config.toml
n_kv_head = 5
activation = "gelu"
init = "uniform"
init_std_up = 0.0375
schedule = "wsd"
decay_shape = "linear"
batch_tokens = 32768
seq_len = 256
train_tokens = 167200000
Each number is 500 + 40 x the weight over the matrix's rms, rounded and kept within 0 to 999. Layers, rows and columns count from 0. Numbers have three digits each.

# o: layer 2 attention output (transposed), 160x160, rms 0.154, rows 30-63, columns 80-159
# v: layer 2 attention value, 160x160, rms 0.166, rows 31-63, columns 80-159
# q: layer 2 attention query, 160x160, rms 0.152, rows 32-79, columns 80-159
# k: layer 2 attention key, 160x160, rms 0.156, rows 32-79, columns 80-159
o30:535511453472472500443532506506442516422455541527497501526516461571512511470506547482487473497463534499461491497499541495550487509557519464523541524445494416501561516490471511564493512522478579475520440531514553508532504528519540520525486481
v31:523455491530517493466561448544500500416497484571484478540519499469486483491525503535498552491545535404524524526503525509520534454488464575460487537464505560535453419535542491531555473457530449529427443468450432448474545555558507512494489386
o31:573509513493482492506496505541485478502471545474540528500516379534596501473543524497531459502534471564555490542554441474518533525509488479473467535448555490504603463454541410512494497553509503520531510480499525454394543484435534466599478543
q32:497491516492455502489543452491519507465460536531505473478497484501445492504505501469523493546533464524512493429469498520480560517534529534460480468575481494493448455518516502554504515467496456532529443490495492512498456464499535516522511487
k32:542510477487486489518483522498486468578507489507436509507452497479502530511532483501479544511502475463531460526486469494485488495512466480440517477499532512506511546496466492508512498494520486446519493537493559486457516495528511516494493548
q33:524498505568508510495462472486504480478530540498512536517502509455499511513491497502505481505471490543487478508491568506489489545529538475504501487525520488542510460478507473502499518504497439502465503491506489524514457467540518533498495464
k33:525505483454486512518593573531488471520502571585526414436497549494516455518511455505470454516563505487572506418403469532492491485465495501460521518489441529448493512517482505562504460568525557491486543489494571493556470442450493485535545506
q34:442525449487442469562497553538434481467528510559569505548536481453419423471473466500483529487544518496460531406533559457510462528559522547514525585494510528479468495477580488512483569391502427476504485541494492459447446513511445487539441511
k34:508503428425434546478496566558507560482579552533534499414522449411530490475493361469422482518545519427476531461480500528502513515553579449428437468429435463534530478448478557531463504467532479441548541597452564464543403447469509477511498538
q35:465544487459437526523448527493388445500519523554513515491502448489528441529518533500520495546549544563534495501489545513565506507464580578504566559519530455480484537526418493510522548476480469542509464466530391442468506473544499567543517524
k35:437413521487541502515482481462538456491499464481461503534560444464514501511524558540502448483502514490510466615505546433498560502456465465541494476493532542436536388344415419554524597437414510460467469494435541508520567524493467525427501494
q36:493482490476498515490525468466499520498494513491480507504495480481486526506543501524485511495486479471499513550512493496476528511513442504521498521486523433502505496484518479506500534501480488489484512488483497513512535482492515483464494490
k36:509508486460511475530472524472474478493453532503516503484502498495476516495482527534508479487469506515508514512526529485493547486460517487500453472475454531510516439488467509518518538479489558503525485461523477486468553505532503525505504513
q37:463455471494451543523556517526443521502507508480454514508514469513510525535507515450447539562545545471518477479486514489490578496576489566484546531517478535448519620545529574587509520404515461459509464498444501492465519472487415506579468561
k37:552475480485528533534513509457535454484482550528490488491521502491452488513538478538495506435415543496460532474447500493512519498518503542557473461453512501526518446440444504476525507543537553516450522542476536534531557482503527495503451521
q38:401497412483406528535522495549499520552497501550522507444475503410470502455468487441471569480588484465452503376441522459481507495549501564433556578470464547457491548490580450540504600375487418433505457487476521475496429516558363512551448478
k38:511507532564540505522455457488496427501439523495517448522493548558499500515521547470516498459453490483508496547500515477550494524544454529473518519570519514473495484545545489500508524514526555569491524470577452530492540507551512473488510467
q39:483474483494468426469487526520502468477483548505496496562523446443508474505499458499493539515492454479530518526532494462530564597471488452539573517533449526468538576566539531503467491494483576494519495553509496513491524609578525526449514576
k39:463476529541502496440480561532438482564506476426510486469521565474427522468552493497522463525531474612530514546508553528536532537482523520478504478544550527550463476434494530505512517525494492522513523426540521430498483500557478555491520480
q40:428476555451542555500496554452497527494534424450577401523474571502510536422530450521443448552456478534496514499494536490497525481513506491557552480508575510442473475501516481478508463505516608437480574485548554537518553501399470497429514461
k40:569491558503487452460550517453494411438495472523486555435491504444444496402510466504470511502462474492453497442477407475492462542476443519508410484462531541525565579592475496486475580478478507482510533485527503462564490512546515435489473565
q41:467512485448466458557510475503483466479491512534473538506522489483510540484517544519510427560535521466535467495496560568483495442465457499454472439515464488478437545471523443494497514484496473472506503503523494537525440461502440566528506565
k41:490488579487485528570537532525473539504464516484504486520504468550522524456476548439575523475523553535477554519532602530516494504493554522557519442511444471480477495492492453489464535501480459539399481486449464468521529518522468511458481458
q42:503497470480532451472507483521531486456518542439504508466499518422512453466532509527548511518519485483489431492506542478504554517596516498519480545460497473497502499489517447468520506432498560492535496473473481526475491459535536506436455487
k42:500494475504462468493528543527512502495443492552484491513512538525555591582452477499453479501477464514520501530487495531524486493457466513499499527538465529599478540454506563474488412531450531532478561417531440493483544511479486507517529583
q43:480449494512489418447469536556463466485510476501490502487483514567550440530520478497491490532461484493483524507574497582507453491491488475537496521487594532603544556469457488495519496429428476504476541412453444469568467453558463446517521468
k43:448483532453523504477513435475505546513489468456563562478483430542501443496441468569577515519511523534505482523504450489585574473431496505410509467522418534490528494515491566542445505562539464485487465545492524538493494576473497523601474460
q44:516504499559516438501533502510468511562455510526501501554502524491572531492498509485526551441479530492518502533502503546523467512513502489487496467500480478585539487513506475505475473538478503497481472519484446495412467506509493511557468449
k44:473499480509512463546530490498545487460458469528461465531493514484546575521483588552507486520579508512442470506480484506456584467558498492491595499490545496476522516432488489536506545448536444440471451505502515498481501482512500502429519479
q45:488488479492564475505529514461464526494458475551539546500489416492454533514474536497457530506412516512531503535535465499462454585541512477562508539524476498537547507488545510452526430424493531490517555525528483519497510521454576545555532491
k45:479488511505533517499520515402524529480507481492572511513484484491594500514513534498485565481522487481462490532515452495570554468495426556507499486446530521463494537514520542528428459529496542517533489503524520505450449539428417479530508528
q46:526507519477498444497506475513451491497524539534410467427552468525485485477451489571504520502548451485459508496593453546467491526492468510503442523477466534506450517559475567598512465472445479523493459512483485435531537473468471501532504529
k46:502521528528492467475475513478477571569500524462501487468489495588548460480473497469551496521452488526488520511547563546463505398533470479431533549540507517554493490526569518486532546452518502494500541471528475559494400521496482486572466469
q47:469514524463502595535468527486442509464532515488544536431496514508533479453471490573556483523462510461523464513535536433546443416542531512485510514482474458501498547481480560566518518505532434561524581499517529469487472499442455486496476551
k47:480469495528497457463451535466447520425466481456500596512508448508569556512516520544510526459508510477578479531465496507535500549600519520526486469540507531524542478490510605519476544462510463532476500486480559514480549480476515489484435457
q48:573467474507551457517509527475568493496458462509474547529485405523564494545450474516541497566513544568488478463497512416479544535371437495498557518565470516493548503535517538511467509557532528458458488539517575453496504557502544488509483498
k48:551543505498491467463462505512479473492546481489471533514490455502499518456531458465507524454488521514480537474530506553518460450481492480541547531593540476508452496447463541505491516447468486487482414532454495518483510455540466431520515481
q49:514501517514474444577515409455489518534515469522497539524460490502459456469530497520467530508484478554518456470529531420523457524462503547499527466536568514574511530538510458508498483509510498501463524481497507524469497501537448557504516478
k49:505477470449477553480528491529560532431584532500443503444519526465481500440521458514512471524551488505522515485477491545491528451535471509494602525477535466466477428495499431463533550562427511503564483524498530389464548537427558531544483531
q50:497454471471512553493572494500493591581501481501504470468480460509504466437517498474481530496489536545585485448552515493528586460432528459567466527510488519442540563449494440471470469467470496455484507479506488462536511450506410517520528556
k50:565527536542443490508497532450462534444454485546546559509530530552415458539487486528527457533520492506446596474473487506486455483492459526463504534462454481394518528466444492525493600519555501436426472466461525559510543499451457470523479535
q51:442497517547519475489501481472463517582480522443507412565513534595457490503427508510472554527398454583520536477559486484502521534547498535491500560519455527507525483512531496506520556477498606519485480440512501523500464563448519525540473485
k51:466473504522471522424515499475494386482463490508471552506518488470507460518490488539500524503481513534464594485495639498433542538482511495496516434489477516556527545521546484415446508510488562488541482411492445549529526531488536525445520493
q52:467490566537541528523459524580479494547514551493506460500463539521528511525531531501515530479433463490473493480460511507498494512430469447493403506435482534539497541533464433485489509549465566499478435554466510500524543490515561469460497590
k52:415435538511518478483459452480477495540525452488521496487473542491448486506508528504520512469498519491485459469506581459493552435563551456508471561494446534457522467500506563516466468512485482546578579506500506559495452565489510496562491511
q53:380461500536557471490476484454515483496550456443479601551508476489508529519512544537489448473478493521509456514482494484471455521509549422508512512497506448525496499482546467547501530505520469525512494452534470465531545482490507471505498509
k53:476482582437483459537518443505568543496516496444477517459462495569477491499455508450428491508457508519466450468564462495513465484488561467527494482491411549561498531550525508442506444523540512453614580526474522500488536559520519439473476520
q54:427548476519476538546502583501506507527460518462504500473489560493452516443511514603511523549492459534482484561522469514476392537517490429441533484466585507524561494524494492462462502471516514464608520510555543532440478521533516559464553494
k54:473518478536553513469572465516526487530462446541482481460515480499486532489454552511492521525476492446543520525510518527536529541445499464441531453512504476505538426484508519509493500464522471545500521513560521438467494426556448515455443494
q55:491494564468514421514494536499486431529459610522453458525532582451472522411502462506442578480446445504494502465504488551481566501486504594500519464490494503566476461498537473516453489508447502466553458511541538540550463540479467424498467489
k55:490517452503464499464514462482479494528454449577500442496473554490484468494484480464510479578576467487505450469526492570514479536451570560423475572488470566485486542572505469515488491501518493502536568403499450434472464455522508488483521505
q56:493468528548541445501488488420542465506478479514556495416490514493520483520462497495437435481488542492453575546560516482484449457481486461495494553485503497492560546487499498411514481559562493505493539491515454513535463524495578484464489584
k56:541462539568505555482454549557503523561504512472511473503531416496491436493501489546495528451508497502470520418521487423499506556509539490465487501528496532505534482517481487455465497470505605547521527579441497449512522537531510534431450442
q57:442461527569472537485452448446497575517457438463520569478547490522501475542521472544461494590551492542472514506474478496455551540505511460553509518489583491451463535566509518553511560523477473520512491499497522524552491491433500537425503522
k57:463548493496517537527509489550546485498469547508580473492511483474507516510516440508478516477474439500466550506520548461496470412408420504559473457513476483544536471503478514535502511519492463452505542526516537493462506492437515489533500436
q58:520514554553424479533484509505550466518491460491574483559536527495539452469482562480536441475518490483460479454453539551553520490547473469511553501474466536522562500440558519492496512443502491545556518446502438481529521468495500491477491495
k58:488505518423522551562490504502538470540504567516456472502527540463510591531562424555540535496492540511533461496476479472484523524502511495475479467473522493477530479416431503443522477513506507502460428444521529473536480518550523515482442532
q59:506556502512492497503485532493513505503536460533471472454497482500503463562474552511494490571490530504579494517576412467488548458506469500470509524475459490490510543500540506472534422486539492515492453485497433510459424503535507525505492496
k59:485535514560483464513532494522516488513485444491533544569600428596472494512515529508502495467535521497521491478481474557573443529429554539436551486518594493488495455434452515460469475529520536531534526530501499508515434428478506559506479475
q60:395456501484514499535480514545510501486524567556504489482539533488537458440561531504466465507521469540524438513506493492487508451467490444522527508527601523504490433482488542460554489441463482504480501540456475499499488548478530509521462453
k60:491493513519484492551538511465511530559446460517579467543535480391427523560510552516535490462480443569515532496507535517497453486563565467466505573522538524489560514494476551562507456562454461546450515465519497491481501507513517521481532463
q61:408503539494426503508461489510530499438533443517567485478512518473506512555492499497476383546545492526527562504460526520463469494500543583544419467450481467504487451523514498473503514496440493579461498506465550522465479486536516519492480488
k61:513497430497514429502490545559484480562482541560438466504542454563452455511457498537524465469542512475522420505473516481509524501461549546477457399497506502508484512444548461484502504498472377467474496489478559555502499508528493437526531530
q62:442503508535503473495497513506515475506557483509614502480553559502526554496544560508502561548478459549472532543543530477504472496569424459439531450459557537504450549436541540444483560510468461508494394433541556477407474526513476513491443497
k62:479477466484537505487511493496475479497448492478434531516503422542523455529539481534476498450487461509482550547493543479543525478516551480490484511539562493497530460434500508481476490463504481432467561528564447408573493547548506553490535496
q63:496468470481552524427567475495555538520490477507432451520500484489530493502477507515559520520497572511448542545439516500476512505438539515476470463537523462520464491504524532475455569531498447539531486454534506533551491450532487460454478520
k63:541583501511478463507447507556529457504473456508516508515534401448505511444511489505550530571512428415508445495508467529516559528464462537504565498498493504517578566498472434547529512489505528473478457509481481501549527515525507531591533452
v32:494521450428498479500524479468549527474442491521518476500497477462518542422386472473454526423555454493575490492514438542511465475477489446552515517466509518461618480511478491486472496510519485547537546522520561492529499556517485499549517552
o32:512515534493469486568526495536530501535555522529526462544486458488478477488531526514563498590507541428559469450537554527512507458490536519441512490481451500498496556492551502476527528456516502463481495505526493418568484443502490475508596488
v33:525528496496442570451436501486512485501525528495534553412562486497450542473518518541454506569475485390503553459478489475509498516486562579508517479463466473535577563522540451373489486560554505528575505499483488526469511486551476485506474461
o33:508448415506497446507545539491552542547532477490472527486530471550551487470480522551503535533566599515575499500507565500555515541469518530480536413526523488428405487435526493520509521509449487492538410501532483545475538528447453471535475604
v34:513487480579504551496534484521478513483541453426480459595549488483462532458505508478468476527569435456499493453443508480463546506461478558492537514535578483485465546552521558520498452485511595470503501485554522501500554524455526470480509501
o34:498551557469442453499446485506548489448527491549489461509545536493484535440489478479493482537520497536460536538490475473532475522482453524482514508461409532532493530498403514588464522548513483444529441520492431546555531430510476511531429465
v35:476551574544499496512481528569483493483444474535496468460503537519486481478511514476511484515520494501453417454489503492519464431534483575535525504504458481466500464479502500385529498529466518489498517499453483543486509476509491457545470491
o35:439501486440545568497487572485464515453513441444515473498521443518524551399531520516516525456442494478490532497548446472567532551553486454537427534494549539532523504514540489550523454494462500496402504486467493479519499511524509471442511556
v36:492488468463448559505543487546559506529517519476486516489447505514480518455533438535517487496498557499479464504488490419528465511496499441500552445509510553449486463512495534462509486576480476498443560517508490485451461531532465433521532563
o36:498515448397466595466479465569440544517514544532561501486471545473516607549513486459507487514477459466428494419478509470504552474508450515517493529534429470568418508540510560539461436433495482398588547511521534475553466488563460591512528556
v37:509492528501424485488487472460478489557440493468526515447529561484432478562511517578496504539461523466583547477513516526445518444490487499479473481481492509538545509486478538553511458502474542514535520516536502522537588536522497500541482534
o37:440486483504572475441512498419542511461477509454535557477513489522534549540546443518453533495469468485599459520507505521524516500496555533454496470513494474496494574563502459466454470561514490488509520481490492565489529525471533500507496579
v38:538499465592485510545427487455539429507484484538524511529460460493523532489516510467450526379514521493423498523536506424519454427488425530544475495518475493542531419532506499498491563430570521510498498519521501507507530457543467508514493497
o38:446497512531481552499467585564428505464542497529490544528541541492478460486502508545461534525500510475507480486571435581534426480524552456509496454487522512526486481449528434484564466485491464496533505458505542437421428477495507470509495456
v39:520491509467529495532496463499448509456515444480471542431427522552435453461483493514438425507504444490461535522498521526559447494479494583580479414556476519468523541490433422485458520482550463467482510517472551478436545494460502430502472480
o39:557495539547521453561494513530523502533502539479543438543492510469534447459517494503592601491542512509490489506497489486543480475470497464508529567479553492549555388459478527508531530556504500494533523478506537452508531655527470556432520525
v40:537518498481511413488478509531497535487563478522504445491490447498540445554473457484489524452513481475495522487542504487470508508492443523571599510577518502570574475470490564527468545392428552571470459561452525463535537480420515452525542564
o40:468484430492493473558466574491422428499485520542567539513567499504495527502499557512455527538501488552536511525542471517492491523508471518468509542505496586505600488459552504504566505456494525462489453532524542450466511509520499553523452338
v41:555518557419509538499497487469490486471492477459492476387482508542535501495499476438456455417597572478479513487502510502531481495487516488511460521518520464550421505474464484532462536517479493507494506511490482521519528487548483500516482425
o41:499472534515455464471532452517450494482523550513551470465473559502495508482466495612466544492470470541496510460466533528488418575515475482496486472463523490492479467478534483442510454457463545521515458450479467524539504529554503512440460489
v42:455394459539543486474521492558488517515544467472537522486512581520511567525528474483493472521571553503538446430467444501446557510516485499522461549511522474509488535466542527558500591462486498515482426468520501542528539483471508515525479506
o42:464565543531459537515480512511506484515500474469471480459507503459539466478515513505505474469551499449455514529504507536529559465465438487459543507468502544472459528501545547478493562524499409506492542486487489503500402526474463556489536480
v43:425568539536504584543515548523489469503500548512448489503565483482462555513539465485483574470474445457602454539509514467565536518503570568495475470539495503471451486467521553478453454502499538525503451478545552527406498516441540509536465507
o43:492465503473549569587490497537441482465514519461461490481471532478505516498565454486439451436503505459472514499433493518493465481502480532517493472531448487499491533494479465494439483535535443463476504507586495419502537508434566498544525472
v44:431465518555511516554472477537530465506528514501507479450434506532524506480506533458485571492459497493480505535541497499457455530521519586504485603525490498522445562501473495449517521468488564530541451518527542434401538514538499466582477470
o44:515454489487500533567553512384504563521500589478474499525574493500519443571492539626493429486463418523498480502530515545552505520457452431465448524515490478461481537476482493512513497523519483514460478490534461563513496511507497439525533528
v45:468444600518536455496492570518504515506532525450479517463502506517448521508482479479453505515593567552485522524518486460530500487529487456474426478467486500466456491478481385529514495567507508524486514487486504500534516547476507478489556546
o45:559458563486508470431500438535550428527490533474542502452499453425527493495512473524516509493480523486516480470473506479515548497481467519464478522463472521520516496461502540484402496535516519465545442481556525493474485515474539499483528516
v46:532496484483500502488509548512528506429494450504513505456469507522571526508422516470545535447510526490542451483532518497497449501502539496490501568475496525494479501515544477471519530509558529540566446503513547492494462475556464485516448532
o46:451485555496465499515486521495449496495565469483455493508553498512504509541553552480596500563515446494534432496402511508475509499475458508513435478453493489559437535483522480518523494506429471508493489469502464467507481530573474533497484548
v47:498521492559488429523514519475492486549545489464465530435529479568457473538517486535526440468536491575472543471559527579574472477474536463454536457470551505413498484398476456487536501496517524497487469435535498513435401554553488482521470499
o47:568513621476504547498544496526465544438492513504525529516492521533470541482391491511508564516447495507523502546401542513471517479499520545482457428498508540538536560450433497513474483492529476550476464440555560436450496513496488470481580498
v48:566505527412465471557477506529509516534483498518537531535517405508579504448522415519536380447470489492452505497508501522478455513536447519460436516495514521510506518559503449604496441447522586521476454420485510516454459529485475436508520535
o48:438563493541552469414549485507514490503575561523505569490512457393521515458473583533516502478526536502438487404511495510489429544481530432429495435473439481493493522483470426434417496509471448547499491622543467522513515522512458511483571519
v49:531500592571560509520502502473497454505490539486463486574491507531540507484484488472540487458474448448531461462509470467518523459469492510571522540496511526508550442408461518587457489465524504472468424515489468467515510492506500510513514468
o49:453520560517520469476485540437520543495495474447527444542514467464453553534545535540496458451491491564481484493537516495565509510514520451480501528437513496510559497548529518425471479543488506490472530429464423408484525548469560560429532475
v50:512495494447488566511518519475503513527540512476476510581512510460487463498497534474574469516542484552508495477482499473565556545532511441525479506533539528465415472493474547458499468517510515492567399467574425484541473491513450509539479507
o50:535491520489513489537583462539520478427407474472459550446490486528476509461501468472496463507458474510463539538535490545545411447524517539477421538497528461431519511496431520501563438482519480507546581507517440496520454433571523557517537573
v51:510490444636497476492460537501472478553525468467535485445515533479458486542544519464493497523389465500463506412525492531518479524478541607525521530487468457454445542577483527532476507525523444500483472519498495524478444520465490490490512483
o51:494440526568468610509496500471535547503465493466490509494466587489555479501472511535527590438523457458531499530493547522454478437519496500434473488510554504407453490535522486503453562524524543514483505530528478461461539521511387584516473468
v52:574526493459556505483485472528532513550473579438478519477467543480463531512460479499518397543435499541498471501555470523499463519499528510531567435475447508532549564571474471492447496521524529460533506490467467500511445473493496510513545464
o52:476491497523432520467475489478512481495496527475528428526467487494572474464489533494507451492620544466453517486470438518462516470478494508451530585552462484523448442509480458469500559467470540563487539478519415488511564572508506573508435524
v53:512492436533527469521585527551539492483552506519533421521521456490499455492529495461461518603442443546435549453565509532475573499519506609471477492450490484446554515489460591493471439489502532456530568476521521487486547484542457493513508503
o53:541472544482495449464485527450475531498511556474504475570434511483485506413442470488501472513522493504492442489515495514456540452544526475475469510484482533460457569448487492568570540547519498514476540484488519458575478499488512465465507501
v54:439589473472547504522450458512487447478514421499524531525504507482479489405546500527485467541480479472541572536427497476475513495557463471517455536528524500488503515474526480468481516492471461459546478442462486456432523520470554515483510528
o54:487509523505496508492447546472580471530476489473424543564536540487491477530540482551548468527458556535511475524465526493449522505482468461518550511497521406524456488534522536503539458565528506582436470525521527513559521501473536596495478500
v55:541528483510480597513496591564497470484533585513526501500485527485470525565534522531449505559469507573546536476503506535552496491435474511526489497444570437456485482494507499535462511509494481517494461499479458540488447534472461470576530564
o55:496500453477551498443466476464533494498482520482467515574511526473476524484475533563576524558455465489459592493411529600539495503541552523477513471522517494463404449457532537460486458510450417498521516457560530505504461542519507512469515418
v56:362547511479509514517443427494486524475559528543470547535487453510537496538475511500532474518450473460538509459554550524506536444432548452460571535481424494482432462488435521506530510475519454487447441539505529509568416542495506506504497537
o56:488516482513458513576534569493470522530394456543487468478495440496508509490539399521557555512537452532512499503453467497495550500498492500484471433511556490500434513497566538469483512483501475443509566516470489580501534537465504531498523506
v57:426511537510524491497483514548567467483555495473500485554502509461434492471538497535486503450490523497502524411496472527442469528494501484490512464492552484474518535505503505548496540519476542504541515488500466508502488514464509532441460529
o57:551510510467500485427502526537539505565511571447523500522513467485548539548546589447533506534479445557443484620455430447465482475500490454436487500445535436489507457506517465471522497492520461515508506535458544576531509447551528466490488538
v58:491534465508548501509450492516516463519496507566505483535494576496527510585428519491434460532588448466466515487544545464451493516482449559544448490494515509453528522492500528477510477513453473472476533513538471519451485564538384479518478464
o58:465471517534515492531531485449493463550536445494515501483486506517520444530483435463483504508450477443550540458491505482459525546478504475550478524540442562421556435516538444488485486498495517485469585534449495533522519480525546445500505511
v59:499485493528487510526520546472485489553487539528432505497458557501449491469463496511504505518535472539524562454474456544448510542479503536522477475469520479529487519440517516490462485494500471545530498467505575480540410464500436566521523500
o59:524450419468541493519526510514483534482568472528554466510419486526479489593500463523557572459503522482428488502494586507468450490474513524493494509550498442546440447529527480479475525468581486501483450534436501471501468485491518495495492507
v60:517514459494476514484545577522509501492490562558475508437458508484519451473502504499547554507461472484493481578523535508501537461506509451433494465461511464549530547456445422456480504420461511470490531473563529535559508485557482447482462528
o60:503484450511508521452585605489519493499492511423478521524456459453511508512546500506577515459555573501491443484440468517493517545475549480505507490459490523502529561467511506485590467501525504494448506532494447452534504514536508509521532476
v61:543559441453518514457529493532492453507555484416490534473450537480507498494464465508475548562508517541417537540495540489445498519568549442499472474431554496462491554550516577443468466519495509530537462525571469468417529573512508526503537570
o61:528469498470497496430509494490533515510455546475459538480486468482587425613453524412502520478509575441477481538447534510554479462523472497485457522464425485508566478498467464571507511512573500504534454458504561530546473448513515507449488570
v62:458477479529511498488498470514481525511527503534467512476456589466426462519473491469487484537563480540464536530566511544557523507499540573471466488451519551419538537508488475562542457500533489496507467478494431481503521426508467562546485528
o62:509471485533490484556536442403500518486546497472541477522465416522550481523459492504448476529383532523580471479471517458456459521506470436496458541504490487472474550520517508503480430537555508469532592491545559505459481520525490549445447458
v63:484552522571515559532522494468479460490488478539531546514488480512500514421478502482480486472450486472503454434544488428525477542514470484474534491530494527567506512513463506543413498501543508479532471520507490474530525479526485504500562433
o63:455546508557489493502497517487521508503492539564428436496516463515467493512456542542488610498518451487512437556593527511538526563456500490447440504452474444505561535470487512536509468452500423596410478435533471438401520510537514569517528493
q64:492513470498491520514486524489508456529505451530491493492514583473490520510530502526525492456494453484460555499510509482471498503510514489488517503484525490513459470530520462436447500496507490487510474473518535579524472483520552493511484504
k64:580474499495546533493440524528541508536497455461489480510544509540485471527489488515507485460477521486453491463546468519489477527546517503469495481505488463462521566542459462557548489477477564502517528586465482482542481537518570464513520490
q65:517469458461507444501575454512474531460479473532495488426567478536513491479440504550480520569573525504536543473535446463497538470503552514469468459532477518445462483536488496579518503464529534488448460545495453363501512492520454495444496547
k65:544610509471397529574537506512446594523452488518527496545512541442494481486567516458474401537628514468592451513437559468507503403520431419459491499518503434512514341460437504487469540468511438431464460514495554466478515477446474505525385471
q66:574539547534518506533515462530504516504494567485464477493505556530533482555499490499561415522473466525514454522472457488512507518459472465513481490491428490545502507533438528492501493510462489486474466545511439576518544498447527464507517504
k66:442306558500518513488542440443476380570589526476549497509409509532571515479603628505551568420389414572459512572440474503464423547465545526498675553604632568453451531525537462457592412556420513697586446378652413618456507617619533510433563377
q67:534466485537477593532479542515526495524539550486402450536473559463467498553526477490515540479521458455480456460377490435560518444494530479510524507502441535527540512416541445465512483438531446495472456491461527533556530435460492463463498502
k67:528497541533550495511473554579450447480488448493514526495511456514485477548567477461424478542522535511460550539432451610440486562571515484538502481515451485518529416516429571521521452509433524502513480487497504495463562540514475486475545465
q68:499474515422531477518547511472465515495483539472497485445486519529486524486474518488462503530524501489501531502492469469527531454543446515479428487504469478530552458471492492592492547455477474511521479499443488491498515472469489483526496558
k68:522531503506464491531549455520459507523501512528451467511450487503530500499486514464523515489553500489559478494458494525487528496472481469451535516469364480480501463471497546489496489527495422468541449522518542521532477490501520507523485576
q69:530432492376485478526546482513485560399480489543490445411471498565476508468476522483423519600591532489543564505503503479531563459550513529497430412534450528473522450445459456591517509400506521489546494470437538436526486441505429489527511554
k69:462471484511536555428475487485467472548501506480546508520504483449531521525502515526479471492474512521512475463521479507455437564503524517493515495481575506516457543524529487462542444514517510522491551454542455584474502551480492494481482438
q70:566508576638554567531448554503586457531514538427478492674422564508521566590582511493626457401404414515447433587427552479500493485418500476553520535530536489527505562484502552393457506603472493541471512474585488709539554531428569499545493391
k70:474546479496487512484489501498507520509486500487540504505530470472495497510545503502526476520537526533574495489513545478494485510500519489508519451481508466498509449498502466490473505497518484454463497492514489482478489503501468535498474492
q71:476556538526493531541494555502486497481503510501500411481560510485466511508493495523514541453504481526493525499552508540483565524562541519502478547516527482463447518420465532518436564465428550442538422531470507580473442500564512521548537452
k71:531552513520547525425452449546575479459472491510463597460505455509516513522473489507519528516487477451515433475475522498514492551485539449441506527444541493472500549503538519527492491483550499544444527477479428485544498541484544502549515543
q72:468468515472510550453501508419498537499467482522459516533528549551497493427488462497486373519547533526555510459488485559539629492533399468541482524450509494457548438531433444526498527475580560478489458474510526503585504502518526510519494544
k72:565506498508517478544478466514456498472510542493497511447450462548460467462464530457491547520568460468501566570556595452464514512455530504463511507571462485524455404450491571514496471529478553505467566546513503477471472503562502490591492478
q73:534467489520538468498556531526542546423564517473566518482474498562480559504527489523481440551510501508456567489500544488486555531484584550555429488475461499470488497516545473456553455470518543481594509508456504490541480511497447553549500535
k73:556522505493564545466446498465452500491468537502474485519492495497535488499582519461480497479484499457550455516562429521509473527496443432473498483512552508537473479485477505526558505482536507490449502543474451463460521474429544475500466488
q74:425471507534522500511473475470503483501507486483530468548563487530534499487541475516537492465513461514391577523532516544484522533514498608482489474521494498511533423481532432502461545482492520543516466484524533473482497463452484497491508472
k74:475510596487540494472471497472562480461509540509446453498492493468459483462469539478488453467541520466484492500486519500432527544473450479445482520502481485488511511544507513468541467478494512468453569483488539437547483523501541510493536547
q75:561517573492421511566496482573499494507515481480495466423476545506477506510492513486472522545481460551557483499468510490565495514529447497477503430525383515514511467410419518531571488519495496484462427491481489480407480481522502490556466514
k75:494446479469487575424507450451558495498544582493524478581543499466461528496514478486519407501492478514547534438444543536430533499528582454477509540427551503470521473494491433469535461501508510537455527499499520453537548528485479538466550482
q76:478500480472482488481476479512428424475468466485511545465530517478532480494515541484515480542547483464568535480495488539496588507490481466493508607419452543531496557497529518536543529502487459480501455466525557566513499510518492508479511549
k76:502452522570495498474552440471486530519484500504483517530479509516493497445429509461495535510503514554603508593485557482492511464538522463519551435550508475454501433535479512461442507515509520504501446479558485404525490507507519540564495439
q77:513521449498476392515500479503452486534498547550518488596491487501512517496517493465511445495495534475508483471425467537496503517486513537460585484488495534508481518531469532494500579457504497493549510479453495434471456548432488459513524528
k77:509535539421525573443494526521426501538498458477462502525503546508498465505429461480483534505459471553483407468512501488506476473527506517516498501538445488461437525488519511477534491509474546449500521516516497571523576462525518530516482548
q78:502493459523479501472524433492470532489469496486525535466553520447528470409513478520450470422467468438484488454488486415527489450596444449515490532475562508437509483431537522452453458546507488456502513613482438505555518517525520467474483543
k78:489457516452532540567484484511470535534495551484532543483451541484473439528502512470521455494503478561492469432493506497438496532515465452587513525592510575494460543539483521528544505452503490620489512438437495510530488488432509502501477461
q79:492545520436487494491540471447497542476453509506448516466490494566509551490535531497448539542516486458584472533483458529564512418508516553434495546479428542484503503498475554500487489558471494469507559457406490482518525505448506533559436546
k79:505517455522455497511595481453519548495447471521518522536545485508506457557504544556540532517489465608505516506562510522483484436569473507513520463525509537490517541542493522561490510485558435456501487482582494494473490523538522480476481547